Weights of a small GPT-style language model, trained from scratch on English Wikipedia.
Size: 16 layers, width 128, 2 heads of 64 (1 for keys and values), 3.17M parameters.
Architecture: RMSNorm before each block, learned and rotary positions, biases on query, key and value, tied embeddings.
Each number is 500 + 25 x the weight over its row's rms, rounded and kept within 0 to 999. Layers, rows and columns count from 0. Numbers have three digits each. The size before them is the row's rms in percent of the matrix's.

# layer 5 attention output (transposed), 128x128, rms 0.22, rows 10-45,73-109, columns 0-127
099:507515488482496513478508532513496451523474508496504503508520468483469536487526490502471450514484538524454463482521487464479528515533503480498484522482477517458544506483528492519506520513513525485500552495502537494456467537537535496532479442508499509540542482462514524495497504502481521477503504545503533472544535536468527508488514471457518464522541496537473496508504513520491477475527
101:411507473509507466495455489510452446524520499464500548496516510465484494498518467459528546484481489508484485488505501488518490470474517483506560474446503502505513509532495473465496493500476493474467514474470496459536518487500487479530446509490498495505538484507507509514496493496531467488505519541525504528538521521509525490512520511476520485475529482534440490514498523527492510458509
105:523559551486533472515522516467503515517505490467483515526505542495522513491464491514527460500490488465507507487483569486477513496519495536521520551502492461494522519504534497513480471525510487476474551541484510526515475476500518519536508467497498493524518533485497517525495487483475482533540489478505452475478516537494521521464488530548523454492485523520509521518504564515492492508544
112:515506541500507543530490539464444491475490479546465525443513473501537527491509471493540510493518502487502479514495474498509521494446481474481468483509513458496532482475514523498541518523463505527494483518468523508490489526491519514503481520522503562507472476537465486513523528481553529538512511481458501486518525519485510514517518486514480500500492481475484535429507516475461516477532
109:519496505467495517442485492458505497463524519533482529470512476491507474495527521497505513464479519529515507566522490486503525475502511470500445528508510526532451493514522455479478490504458505508494519516504493482479563530496543491518497514475529494522532523519523472494475485449505469480481478539468528507502488505551528467514526509493459508494512466555513503466484484494505523534460
101:533496524487470511502483522516505455496510495452488509502478507451479508539482496470523509415457540478511551509502519504555534464505499495499518464515545560512493506528470528515475467485495489487498543527524520500491523549490481507504453524504486467544514502506465515517495505503535480477531505510506500480478553503498469506467510497489549497492504458498481503487486521500510500462481
094:526496510518470480487473529470535504534518498505473488519474525516501526528543491490525510467527458529488491512520518507499546514489538461466536494531508480535488515519504527465475508511492532521480504478520489524486508478532505478537521499511551508527487454503479498477486499423478489517491494491495502485530511508446492482468490527545505551497483446483506505449526501474462455540521
097:516487522519505505500508502528523501472468476491517504474469471460532502521534522520519554482456477481454484481499512497512490502486538468506537506539491517491513462505455457465493480504490467455471536504495525510503523445514460484459488529521499496507457453516435479499467542541533517516488520473518502506509484485501492492494496504492491440502516529490532514470464498480505462493465
108:517528465522490539521508533522497514549501506543484484503507503501542492504556536506496507540513507534496493516500483503480449541513466495437514511504477508480489509453531472530512511512482494501463494482492484494472436520505450514517487514504499523469492497519499512481505504487537507504536519488518493486493483502498462460493500476489452477494466480498557535421482531460482495517536
099:557538514492523526443533506491521539496535478493478502491471470505452468509541516515486490535518519458508502519512491540492540496509465510450484524485527481504518489490498524511480482509508497469434529450523480474502459541485509533452511513489497522524499504487495509461519523536529512507502512523503491513489507471552462464477511479474475505485493490554530518502471472519518475515494
099:527473515524498496502524507490471462517533454479468458462512453471496502507506483526524528522438513489485511487509502497480512531523480479529486545540492481512544499514465470487487525488503544480493467508482523522533450499517508550466566491489554488481496508501476530502533517481469478535473481508504480507487498512478508504495533534485486517474517515475492494555509487491437505471504
096:499516467512536475523528498503488521526500497463522500455507487512512516504527450487546519566538512465457502488517473545525458545527477532462470501504527461516481459509492500519497541516490515494461483515495491471532501514477496527532529515499482502503509504500458561470502521501510490511544512510467494479465484527523548505529485462500461486480483521513501499503496561516470506476493
105:531459481509473523496494488524490494491479528531554525505487487504533464523517516468472518512517522508498454468535449569458485514535509479521508503516511541484502522521523540467484509457471492494477496544489502472492488494521471486551474507462498513473500532410490477519488531510506498484506476483491487517530494523531496525511476487501507542471480534531520495522512480490496521479528
115:533494502488471524512538457498483481553526515460503450516465488532485521547513549500521515480497496467455474492536433515469507488525457506487479541501495519539479507501557491498498475502493473508457477509514532480499506509501453525498508523488460506512530521486501492497480511508492465514513528499543485480549501503553471508477477496535509540456466518498532503517465505503494512514509
105:490473488504498464505496515484519511473521530490469465473463505526531505492482524509502540515510518482464502485538535456489487496455492503519521547526485472503478486429534539539471505520493552492488483527491481491465531509516513454479481500496543440521492495518513496483499472513469482532497490535514530483528466521453533512511471523485538504554489466527508520470517499492469515527501
098:506515488469498498473492504522503446527532549511499514512495513468513513506482508486527488490464480569515503525487532495494509510484526503504525518526490511471534516539519523518489467476477495520500451506511529543516529479529552460514497509483517493532537531488528464521477527539499472438493494528452561478486503477455542516482489486480483514527540462487487490521522475480478496523490
104:500489521472542537511562540483488521485527540524512514484509531475524521518489550466482558540496477511518477510509491532493525501534519461474482505498531523503442529491507490500465566499520500508531497538539492463487506511494510460502472508493508497519475505499524552509496470540528504514518509480549542504522521506474508511559486533508514489488500545516494506534515501493505531484512
093:486507533521497535505510497488517465497503528437541481459521493475486499469480490493501514494472527452508485502539462472505508469499519478486517480494466477509482474476473477534511536471519501556514492456510505466495486524496513492480459515524522455478525461526499508511449535517511506540506518459527509461455467509533480486499493448544436499522526521468474501494501476485510498494502
102:502463462509532475485519462509496505498500509467505476474481483482507510522520523472502496471494517503480459487494487513439491497455492472553508524467539480468495488524489490477523522469522504493521471482532508474510466537497548499505468505492483488498512492449540534476502454476505498462506469516501526528483475489489522441503513517519493481467465532485528533580468534530490534489512
107:447486499517533493525527473553485493480505488488484527507525546506527504473505488499518478466533473492461520515484495471483524503522497474492474484478464523462527523493441470523520464500489453508499526471539495516476517491476487496487525504478456510521469542523543496524455491513525503493510511454466485478465484486487495534538493488517481480510533515439478525470552518482496547495488
112:516495482497453515545493509455552445495484452480526508474518465546471496489516457487500499515509520500502529504524472510522526478564464528427495497510510524515526493466509459531474489467474486481499483486487468462552484492507478491496526517505512508484510491478475508499473534505517533534491461487514472459470492527479510463510497465532504493489486475485531526513491532518514525469503
104:468530481499455527496471471476483423488520498491520528556491466495502479532487506502536534489500457489509509534466501511505523549470511515509504510519515484480520486531509467473535515484531480486507460536504487526512480476506454490495544508512496542493509497522504502494520478508484480475495480441516510471492501512549472578506480481491493495521541497554516506460508486467506490483473
102:556507487517475522499511515515464538530476496544534503501468513510537532498570467537476542478480520464524485479511469500494475493498457480482514481481496491512500481466513501520521491475479483477482490492526476515513465471517549513491486483459530501493490494516478481509477475496513456451497512539520516537447454485487473527485509508493506522477483516437516535534518525525486476485534
087:520458488474522517487522509461522497498469538471509469484542504473489468584523506526504507522548495480509486527498476479468505474536500466523500496480487439478520531475459505488522510489537523499481486499493524482494533535488505515521529461507516441513492470491505516504519459527482553508488495532512479449508510561479493531486491459508510465527480481510519522490475512498497513522480
104:447492445520492514523509475527486467473478482524505531486511521519497557459486515499509540494533500499525499529465487475516520504509472488531509512492535470556508500452468505487514481481467508513483482516481506526472531512533527527535516506501471490503551487478477488524524476465501454490508464493481470502546517496529503477540489534535478539482514477526541527453544493525499479507486
100:481478462463484501486480513473487505491501501467496516515532483476502516523476468485451517505523505462501444412472497496479529489499479462486482513538532473502496499474468508474488501529520473465472531505490480508492475466486464468551468452505516470525476472456503498503567543489518517481543511517539505523515477530511518518489482490516503523489524491517546513477485518508500503490532
110:526502476495515490525456483494512522515511508532483488443518470533465508525474483529490496548491484467502446443506474479495474452501503517525510512529526491549460486522492502475458496517518523503471511482489518534545507485485519486514514541512492485477488535492479511494478508517501492519463476491489502510471509522582492465499496464504497507480494514482494481594494472464511497523483
098:541513542470481515468460489521548530540501497505487497458505460507493496509464509489482506525475521535501521512511488500526506495514459535482478464569500467489483454493496459530498481490553491514501460474523540500511480496523518467505466465497480501491521510504480521546484554478518490537529466477475537526510533512468473462480490505519523469512527483474493542517491509487488533523499
097:543503523472511502467473459491489531515499501479474510522501462507531497509555522455464525475521492463514493487532535494501481547512480474494477471441513522494552475485535550471504505492497465488495537551469537470528509499464482474497507491485522512495481499468493469515487451496512482513509540471536472512504500487504499549460513484492561530490494508499489514473540483511489514505530
087:473525485466521492481494508527454486530492487451502467498507474481515522522546507526523476518497511503546495497508523521526531468479490508531543516464484488512542513501458550493481549514508498457486534514462512505517500513536502511475485493512519506478450447458472527521502498426467459459476512504517533474487520498494483496515504453506532505513499549455491513509503511471498481493484
095:430487507524491446478483437509468495491502481499499473537484502508465484493494506518507486532525489513505519460501544520474522487529458472483530558493512492529502536453474530506520489493512503536476523509463482502515508500467491500493518441530516493482515505519490490506486478503501490506540502502495480524520492468515476565536462508497479526544489543538475467465495524529518483494542
099:500497507458514476507549515526501491510505529506564514425446503469550532534506560490502511474515475486526460486497526461485488512458505491512507519489509494527493539508505533502524519506463435514516514516481538509461529468531520474511474499448540494505474502495490487470515485517523489460517475502513514510486532479497519531502470506504521490501502516505546479515534533488521520478486
112:467517546502521491517507440458475529510513525476506460547467464528474542487473523532477489495466493484506459501519484489524523501514507499568486545518510479478473470493496484543450502504495529459478487553460501520517485469492498508488470508534497468451546535528496484542506527489504485491485477515512475517507487504558474490522487471512486473509503512520484484540496483503486494509493
102:517478490492507504519460499521541492534499504543472469516483521474521485492497515505501522476490490511486518525501559434483507462492516484519476527528485535558535519518461521544506467514502482511492555496538505494469573499517504496535504476468484479531532533485482493483509540495464497516542541504444473484479515480512509538484500523526491543507519498500470517486515500511517541515494
113:481506487499498477532552471498506507543487506514498519523510536480510448500559504478497495463519485522508510488533468517514493504477484491497496499525482483499521551501474468512501474452478493507533552525500475503516579456502524482472518455511509514464506535441468501532470465522469501471515495507475487518489513517503464525523497501500480479515540486462546507462522475522462504525485
099:538535519544490544502466517506519516483491512513540511519496471445515483487504506494511496490511489490472476533499483492509551462497498478461545472506505512474459442498505472470490472460535514459474520530511519470515514496492517496529501479521469498503543494520456485499485486498507549472489496530485501493542507464433474481476485515493486514550499515516480494543515514545472538468529
112:507439519528439527467484499483518497521483527542482475531528476521530466497460474467464515494500490475506483510517493480463520462541476453551510489532499460509487488517515509470511464489470490462456514506517516500475518496510454507538534508559482500520492512540504460491522489516455489481498489459496510526509494468489481503514503487515500543478489486474500532499474492522467530518539
096:469503509520487498492517434467470560458520495512542531531485511502484467472510476483533519537482456484514522479489474528483491534456498510505484482527512454516479494530490497471495492474499457497532482490456531496510515510504492460484529547474499472518472481524516491541520487445545497515515513512528499546451497494522509514493500496532503510500482488523517508517491530518475485530435
094:540475521519487515493531498487518505468516495507459478461538488508477533543526511524475487524536522496476510484468535530495503524501463438515479482528511545503510512472521543493511500478524504464506477543490509550471500541474495522489489498525523459534503532484496471495479488516489530489532462497513490479492495504462444503463473471530524526513507453480547506542464495495543504515487
097:466477486482447553522465512511492472496484530537530484502486500490501515519502516459512535501493488510509527475508482477476473488473508473475496498510546517537481524495498489491510472489490499528501501491520516489496529516499450482510458514501492580497461482528517513517540548558490517457501482454471526476519514469530491518504477465482538563520534526474473508468494478480488511499460
100:499506484480520524490510519509519520527502512489514521514510517484499481524488570483487476541519498539558516495505498495510467535491551560502501510544506536516536526523506508529506484494495535481518523508497500494532540485516514502486564510469508460473497552458510489498497493480470488491472483507525469517506466479494495499470493519460539532492469528548520520519481485478508461574475
102:481534501530503519540523522488502481467440489469515459492492506465512497503471455504493511507506456454511508494473509485529456507447527536496500517507485502464523496507516515454521477525532525499507508497535476527519486465509488527463521498479464518524516510513493519523520482538460515545507490452474491455478511474466456540482525511464522480454542525485473518529512529493515492478499
098:513507446510508482501517489525521496513496470505477494526530497503518473500485498518492477507513486481457467504516502521491466555495510478516505507451452489483500495496550500462491510508493487473548477475497494485537519483490485517494529455488479506472489480456547467468465456520465491531441522526504519502529446522502537478517525478500498488496473523474510509536458558552485471539498
086:503510514478499511497570495548467513498494485498528528489530485440498543477473510533456532503473524519488538508467471488481506523476479511513462500485528494483520508469519473521530502485510487503496466503523505493506498524494455545497429530492459499480509553520499530526553501525529496524483489519513464515512500505526519504508511493480504499497538536519501486546496500548522546449488
085:500515509478525484561499488495519485523466517469533490522487483511497510503490488514493477496573522531504467524489452475511540494514457511508486508498493483527511511494532564545484473458544503517485502511527506526534553510514529537510547476521529466486549545462511502491496466479505501515539464507487508523488508526501493522470473473465513535505488500531530466469531510518514517511519
101:515491512456529491499434495522517519486498529554550524476496469531470484518503492487455503500498484505499491504520498509535528455515528452509498461492499477489484482491479515449472491464505507506531505512500512450512562463472484505456496493489478459519450516478480482502516490487524482499511509459552501533481504471519522536512482502523488561517505479515516518511552487503493507489450
097:490501483521507469547508473502501492485481561437537457503476563476522503512465490477501513535471489503487499495492508466484519490469515478533473491549457464510487506496499482527480519499499485502489457514479492489504480473496497464554447510466500467480485469524544479499527536513522505475549488505477508463477483543469495524516474467488528476507502513495483478520475485462502540486467
101:504510526480498556521498532489479512477497544519543518578464549497482507467514558509498477502544521476508503493546490449502517493470504532474518461502502493517475478492514488540515480508515484478491497496531504461470546491534516461558477452530508507490533481511489451503501478503517542481528494493485521499501479482512497498511503506519528481535482529515527479466480528516529497496524
112:493518500488489503531520532488529472479503524537469507482455518512501508466480559530493471449509492492507466503512494479483478461455486538511471491504510514493526471489528501463516469499522499509553532559482499492476539533551504488505481476487492488517484527510495449543501537501488505508510488480493503523528551488474479495472527523483565563496486476491492538492530498494492537532493
100:515527533511509530491496519494503477498533481458468464507525561473544507491544474521489534519489505539503507514478497452497500479493482512465505498498485463499511492477534471501471509557534483492544470480520515506528506498483518509453470538550489474526535469527490490527502455533498503485534521520484540500502481504484498518478534480513456493519505454506482506524500566528469480533476
106:540507484492540447485553503484498519483472522516500518508489549441460478479495459475474539513483481510492500480463525509495532422516511465509475504489490496499525461506522502494501527510487463497517517475471492504512502477491496501521472530468508476505517471509517537515485455487489478452522520511519487518453539537442499466525520474460527455505490460523497519487497522499509513489509
088:492543492490512528511530516546469488487478519502512514526522518490493540520495521486476516497490494523540503534480474509567502561495494542462512452516477521498491514515502458483535521456525491478500461491517470557540487512511506511516448491498469495482532526514464517501516540462535507502485496451484477489534482497514491496517545487529496478491521536491522462487523529525504486449519
092:483538571514506470518515489486536481517512502464510507540508474541512510531492525471485519526505497474517527533509470514516511500476515485478479506487459522531467497494491465512496500526514489458461536525504504510492443495477489502488457486492532518496499525520510538473520512447488523491520532462578451485504498488548479535528495498507518459469493491542517515488490520502528474479541
104:459483467523516481466507462519513500504510466469474504496505480544502461508490475477467475458518500507514518522503468489469493486480463471507531493529508505497555494453512500533539507502490452535474482458523502543512470509540483532461473490469488498493508520510506455488526534471489539430491497520472497489495493536527493493448506475522507512488471456480527513497531494516479526466475
108:497460462496484503510501482499522537497507421523532513544491476508466503484500518507472514525530494542470508491500537529463531487482474533537522532544498487534473527477488498450501430502514512466474488510491504494507522475497473470499578515513474536544511524496473467502506511474515473467487486515495475510500505512480497483469515551520518522464498485517511488524473544506494493511512
087:569511532504500486508509497478522500466511488522464506496512546495491510524501461528506546529508529488514553486487520490546493522536485521495505483497470518466533517526521516511508528508494533470476524508473501504487514527459479490536536501528570504469510462535510452495495495502502506530485511519535479503510488531504481540494482492491509488502479499491458445553507455459503496551539
097:489550500522490506507509512487524514510478517501502512477496471511515501536499493501492514486485489519515497500465492511494513475498487508522454481490507469472520505491576513478465517531538538493535505501509453480489463512501501478504512484529539504515530499419453513501466511504498531521524470503492509534533521498462475434465496475509498495483457446560525449538505519502517483530523
100:534502472511556479452487494544507498483480519517486502538497501526521516528526501493504558474457488536478494488490508494515516562488509490551509520492466481524447491502530538542500496528488493519509473487494504534475496468483520524461448489512503472527480522518504564514516475528460494527499512495468493473526515518510521536511495525457494500492528479500472462537529523516485455490520
095:495474531506484470475476476501522546515499525459530479531476496542567488500528483486457482495475480533533516500519507485507536506487482474517497485480499483508468533486500520540457496478477547521500506480544490462497534443520515486518533485501530510509491541523497481464468460479496521487537496495496517507527488461486503461543490549513512519482455527509491511529475477519533504461530
103:517493533475587476475486494501506510523501538454472519520531505460517479515488545459536514511488548564483503535481527505503510490468531494524506516509483517511528528474526523524479496490473473528534496528505493497510497525523468466497480511525538470540475518435497522485476522517469510525501493467462551478488517521508526462515476476474512498495525493534509508517509516508480488489485
093:491545503504456460489461530532522490531501488516478514517451509502501490448493517505482488482486518519522508451508545517505502535480482541453502453524504516512478530513553471498484503512515511471529479538478456465515496512518503489504457508494495498496466488465453505525496530506509495507481505527516505578527474457496514515476484505491505549474479500516504487514536485522457478550523
098:513513527537530466501491473472493506483538485471549490512487519481528451526528520505516496509463530546505540487552487485537516500490524519470497493518465532485529522561496457568498472481519475512536506505499520488543490515491502488466491516485541521491484511471536508470451511506505489529465522519507535506457478466493495514509446509476516507522491520498485525489454510529514469489495
100:473531507488506503524511458489519483519474494514515511475528484520462488506534524504488452509474497516504526544502441469462499500491482527491504493483485521483539457481515491510489484461483532518513501476485534489478517536532533529472518485430484489495523534517496519498438507505515510545493476469461466463472509486467505547437504471490454505513471479478520524473528510480487513517516
095:520485518478464544468540527463499495514528499489491465514475539470548489499534483510510476495533516492543501513466520485499465521529509512518529526464449471498526520510513549477531482479459499494491485498518496508523542494567456494536514473472537476500500482509520490497460524517519526484532513520492496493541445467460490485516470511546507482482527513514486551495497506511505531490488
092:487507554526508485473487522493446477524519504478438517497470509483474471497486482514537506432532497467507497495476531489477481526525518447494513527468493537499534490529509517525495518484506493463476496508491492489506519496496510532491589463508501496531469543470490515487511496526542494466458530525514455533502525501528501502477494529506474490507538491538467492494492482508530499483537
097:463530454491511511476482474483482482507541491547505490458567507499503512458498483508500507505504534532484519495504464498501495455500535504499511525533503465508507498493512491479525563504515532532488441450532475512472489515491537515470520534501487534502530505491491514477558512497507484458493493499528497518496517528504507499500460520508460507522513490489523466418448472495483482506480
088:496518498517516498497511518458515480467526478544454513532509506488476510480486471500525502520505521459418497501473473486474500497484466497475450483510498478519495448502493474479540454466479483480465493516519487491470479491482506498476540501506489539515555528547521454494499510450539493537477470500488459487539488492489506495525514514487463475454515489505526519493488547510500512502460
100:530498514537497513498478528516514477520525576488502548513549547486522521506511479478528501468495481521459488516441483481520488519503481522514531501484474478470501499525519469501525504501496526499515513476550494484479493519503492480515478518465505513485477507494570454489540506521496502459478488490510497438490514504505506509457524469520498492459504512465534546485470470470454536480496
100:505494470499474510484466488475488519481508474519469457541532463549473459476478457475483476541507532507449524508516479485486481457538503484504494546522493501501508458510491471504496446508498507478441519486523521486558492471509505515499520494526498493470531482518562529512489489481479498507503516498529499501496489491507470507528460503483499490471497475510424475454462481490505477471491
104:560516486495479470492501530524524451495469510487515466470482501474479476502493550466545502466514496470494535533506526521498508499443546529470482499455498530510504505511519512480538513487524491508499542431515470537490505501474489485513489454518482513526478472521479482469510480508514507519486540451507530472470495472477528478482493505447513518503534504501511493472490539493493455474519
094:477525478520498507506547511489515515503487498498488542500557512524456481484501464499500439500484515488510470500476508487501450520510552482502518482509485467442487531474494556483509522512499514549462523499491487523546459526504493489472509527519501496495536466481517499508524497501546481479489481474501528509502532532482492513476519464490508457511510499489546496424453539500513502522538
092:516509552506507497504511550521487467457502509515464490505500486520477537487497560517542471505471549493493499488499493462465493483541532458510472501469534499547500424488528481529476512528535448518477462518512517480510461508481507522510446525536512509494493468501522467482521543481512509517512516463516504488510493493519531496485474516473520499517488535539510487474472523517499487509526
101:527499506445541490523478508473499525498485502516470435531442527531514476475521460487454491509519493524488522459471515504531477533500478545522469503513507499517480533494505511507517505514455481513473485499492451533520471501504487510450474517518487498526520510531512531524519480549509487538495492440494515522441487501527534508534521515503528504478483487510477502519484534472548479497493
# layer 5 attention value, 64x128, rms 0.121, rows 10-45, columns 0-127
105:490541522507497520542501495529544464487503514525424502508469503447523516524469521509459487496505514504469491507508518540512476497505508448539518448509519513484485530499500492491530426526475502470513473487543466487483496492493525507484475511526481508477495505529519486456452538498511513484472505485437468526525482455492520506520460485463506482498510519489466492489479502512482464506499
096:509527527519534495469473495449555484522471503505518531536461449482514478538462535518454475458508495529479504505511489503467529485533494543476475520544490507475494478480489529525492484502498509544534515483507508530503530517493528472463502535471516537482503461491491481487510548514463456467500511520499490502491460473495485509512529513481516460480475558494512520493493471499500521542477
105:510492502504523487499510524495527511513511498441486500518443496504501434473538493489491527499481513520473484484482517512531483524525462484541492500491486483471468513524475500491530509487526479495533471503521488496494514519499491491487522500507455432462500497500488483495455502477536482526460521553499577488518498543484481466523488510459463432480440491531488497497508491515476477493505
103:501493468502497462511474503495521462450494514480524505523510518491487499497470473504532493472474487501456507537496530490493542488513498457467541502470525488574521509508462465477469500515521508520476479459511456494464517514474497538487479457480481465456527503539518522480463504517530511511499506545500497488466468513515497470504514485515491508524495508499453490519517587491466523508477
106:544483519490501484481491504484464489552498492475562510457514506490489489525515456506497489481493509456464496537482483482463549510486485489499531462490498496536533505513464473484493484490529501504484463522446530471510482530518536485508500557473503513480459498511507437491522481521518512498531525476477524525480483456485527502490436469533522479531465469497458513520486511508515505496501
102:499520524496518488491487467482466522513522515494493497481487463530506517542512499534490510496498488506457518530501513525482497543514493488468546554480520475506513502450532509522530494475513522509541524509451458491543518494498500487484508512486545576444487496503462493485460475475490523473515456532459464523513466485570508514510490506503502522518473493535493471505499479521491498533466
092:505497476506501505513437482463493488484465527525512481448487441507500427481500476508464531487481500518495481530485478484516456520558477500499497547457499480489509478563534481465491476464487485481485509473508483512476496477482536461484516492477508491488488453492519475515504499511503506528492465484562481513476473477515483488483486507502530495473485526469461476514475538498488512456506
090:536507462490494528502492465466472501490531550496500471507526461518475475479493512490496489494477482510543521471538532501511509508512513521526556482488499471499491514522484466491486513492486541549513467497493460469495490516509511479499483499459496496518523497513446521536539481480534496456535506568526514488494502451472497486542514548503536488526512540465510458521479511488511518531454
098:509459504514479516534475471504482543476510491454479490495440508445509482480483501468513525478541511479545481469462520506510525504465517445510498476505496532500546501511537546509494501497496490509493487458533490521503453484505505507467460502501478463496552532522511525537520513486536510490511469465459495468509494497500473498524517507528532484504516457501445453491488504487474530524516
100:521487511474479514502482516511491497525516489541467484480506485490505499510514491471545469487558509503494491494509451507523492541477541496474547484467513478486523564501499457490474504477468465508563536508496525494514561486506553485499523445505501532516534491525519508518541480505495465551498489529494490506534524528489529505510499480491511446492465468544487487488535491485506472496517
097:545552480494471517508487486531514489493479498497489503465517490517489485464517478443505471482524487526484498455491505546533497509539511471525543500496488455476507509471475533485501505512482547503438544518529492511527487496526484529514461497473518472497469471515497485512501513528535457500479535493524498482532571483488482484465529510469476490481462499483495529520511541520504476549483
104:537510488495486500474458481477514508479492512494540482499539513490507503518504506476507503485428512481467523506513513501499487454513567502517495480525438502488516527474463566451472502512477519466491488450527520539453508510470496518433508511504523455460465500473501484529506485503528494476521507504520504480512489514471485510510501510487449454529508476510494479494512479479476523529519
102:436496494466467524513473495483509516521505493533491477481474516496521499506485490509499517519492484490524499516490487497567466488479508475481468502523503568470503533489500504482518479513523529472474500520467518491519510504432480517518477525472515476507471503519506457467555496485471452504487516524528492502520515456493512492539548463512525495549551454494479533534482462499472525512495
102:487483523444477489523516515515475530495482517491529495482522493516515456482475507499524482507477538474552531529481466492524489541465520508503497491531510479480462515492523508471474498488487481484501524516524486509548482521488517471534513500528564527471422512537468535499532540455511513502454463524479487497487514499491510482519523494495523501540507458562502490491470506500475491472484
099:564503487516456510484489507483485491535527483503516524497496533502499457492506483507514530519528488518505530478478483529498495463533472456527489481505488454545460480536495471504509487519475492494486481496518508508470535459438532512530510516468488535452535479493467494483475466505469524483500444472510530519492528500533438508481493513490493521529513489474477474522540533471496517463486
094:454530493464519520530510497497471514522496492463479533502508506507489515496525504507492485496450505485481506500504486486471515519529494494471486510509563489497457494525518486508470446502484504474547529506461487474483485516521495535512534505475514487548513464552507454482513490520520519550464516463490489503462532517509441529535470495470477504526501547470463508494502509494534483526433
104:496539421474532470520488511486537494507505486511483491516536507525500530527497529548541495542504507508502529512471519505494503472468503485485485493508453544511483535497491529471457449485500491486560489519446484491513516501453517471510515553535519482513484475467472527513521496491522464513483448468538502527505516467487487514503511533479490501525480482516480491480458525508479513524492
098:513522449556500517478518510497480468480521490519456552454524497486480518490501530508557457473489518506512476520525479517490495538523471485501511486479500519526524547504473524543547517507482511458524524505504485504508446492503522490538475476504530502443479510464512536512478471467447524525513494499528486500525452487510493552500493507503509494505524544475526503503505510529507507540494
088:495483516472539534506500534506484485501473498515498474518495518507469526482486492515496479453480492530525502470501485557489486517520476494484451478496499506497506504469473528560483452472511488512520531513495549496481500502485473560502491473521451520483459495490447469494550556508485484464516503516493441502503516523513512470510496477477458492491527488485564530471492500461520511512531
098:530534479502509492509514514501496495498526516465508479512513513443449523477534529558487489481495507463522493506471518495506514501499520493494489580538497508541524467467504492471499504499539491479450502557499562506470518503503524537498480436524520503480473513492483510510498474503494469468481510531510511489489451471473476515481504535495519499493512538485494470475445480450497498496475
110:485518532514487542527470468496508530492500475508470498466545522451515562475455462493515529513484485520493480484517452498529486489510453482493513547528537522503524506495488508481508518438526506502487509514472496506522514539513540454513517500511496487515512504488503507495447464494541523518523488488508551489526522497494506486525520483531505518540517482499514520514510411494468492489472
091:519541503506524469511499529516503487477463490500472503469476493509458507495470488499506525517503531543525475506571505486466448544513546478473530529499485518524482496522523504497508501457506491507461483491445486505527487507490453539491502498453506486520519522479530558503542487517482510472494534520483523481484530473470504501477476470523519524535480517536468515489483472448501483542482
107:517487465507472496566495456501525523477530510492489484518521479497466475500477480520466497491536473478548498506498463512503479523458541521515507507539560484457499468516503493523471526546570515466504483497464536463482501532495511523497465484519478485466509482492501506491530505535506497528533480484533492531559516483512510509509549503514489521489461458469482493480518502480498519494473
088:517501469532540523535520489490499495519502512510505540489514520527471515499506452530509521448534465512444521488522485508491487480490498455493495526491476470497492493486501542459524487527483488482472459510529517541490528459440487520497510483529449489506482546484464506472496472511527478476521518521480432504470475498488454506530497505520513465518504504492495455538503509489464470461485
099:483521460499448494495516544540514508506478493524519516500533523474465506570449514516480516465496451435464497469477486522469469514496475510492482498506487496527492500479524487499534485503533495481506462499490425506509526532477478505488472514508495505495482519533503510528519494520514519490531501466498512471464504525496506461490512509505566455474475506494484550536480486496539486471487
104:500533487529556498491517545514485490504511486497506483499504489533513541484493477502481529503507499521445515535476510494548505451493493485523533428509501523476464506542486478499481544492482521500537491483551497523502530514433475507484447514506536501522517512506471486511526534502507490470521473531480510508497538534547548470516525539496519484502499517509495486506485475491498564520491
102:498465533516511462477505487537494488519473482521484540520500506460510484465519485504550464503473515481461485510527523539507492531477497464510499534494479480454486512532455488514470523517485508491509481509476522552515499503440510511473466506489543544509518504515490501532554502508479509511476516518539508468487524504482527505459541441532459534499481464500512547512483495525527504479515
103:525504484505485523551518485551490517465455522483526497512514509471528467484481472480471496529455504507466545471524500531480510495443470500495509530482452499518527507502512505491505510487484511576508526506490525536491421501485454477494498485506523539485480513532535486502493468529485519551532508511508480534488516523515503566499528517494512539499473520487521504486487504476487493516493
097:453472476540480495536538467477538538509525489496513485506436498529485494530516517511479523501503473511507516529467520455451469503536479520535509465508501511515462507500482485493472486503511485502500526507485500484498518473536466496551470478512505498490465480546495483559496475506495509503496482550487518523520509506458548491544513510485531527491524452537486470506541516480468531477520
087:529487478503518549523470490537487544512519500509509524488450477504483521496497533504490540483482523497489563515523497518488476498508508513512543465470532513443518530518521492464509492550499487509531504518508497529470518475510470460499482520498539498499526465475521479491479494467484503484466469486516501494485507500467508520435497515517451483508544484512529504495513534485549543572516
102:550500506490483486521486532502541528545474513533517517457502493505507448535523521495466503493527476502479483456522458491514492480512515526506490455491534565515494480523481473502487518467498471485473511514487488507557516459495480518500482493526549527469477458462469504511476547464469499539488470511470525476451482491506504480527496489486446490458496468487504484482507485480503479513511
102:457510471507560523540502499452515509519492509489473492507484486523499505530501510527525509560478481494540526473479515526532542514506503530474482447490471485476482528490547495528492521484542499512527492517494463517521479525476524529514496526501484505528486464557492515532499464455513549512480506507484507485507464495458534469475477490504495532508478469534522488475540518494536513517453
111:501493507485478491512524525524493528525497443465515539506542474511510524502540485462481504534510507473504509468489505522465447504466511482532541474507494465492467525538466478480500502545519531490490510505475503499513500555516526456512499525449529481477480531455503514519483568501488518509539549536497495535482495557510495534505509506500497491493515502486523503537512501473509510542540
101:496504510489475475481500453518455486489535539494536516477487472535489488472556522480485486511507493469488503511490487507524563508498442493485485535491516484521471472475504432505480493496514490482518476488465510496517469454506497527486466528533517546478473507543448519484478501493487536497444489498492503502537511536480464498541474550479542505484498478519482518463499470516502488488500
101:487516482565483494515486464493480516521484502439510491493505478517500504534522512502467509533489498486481495460505488505526530456483520522488483472486531460498491524497512497464507500487516465484470516542457486520473466504551548527518511508466523487531502514545468482507520534499525468489474461541509490494481488509488499519504534518479514489501512451484491507502480424482532425502473
102:468520527499488479527514459500507480506532530512510532467479526488493550447471529489499476526474481473522476520557508564452500491460463489507502507509519499502501526482507514525498492458479541517526490469503500498529537516489506483493510504511496458515493474478492469466494499482482464510533539492521485532489452481493508452488483500472508487523484510435486511482548504477442473486465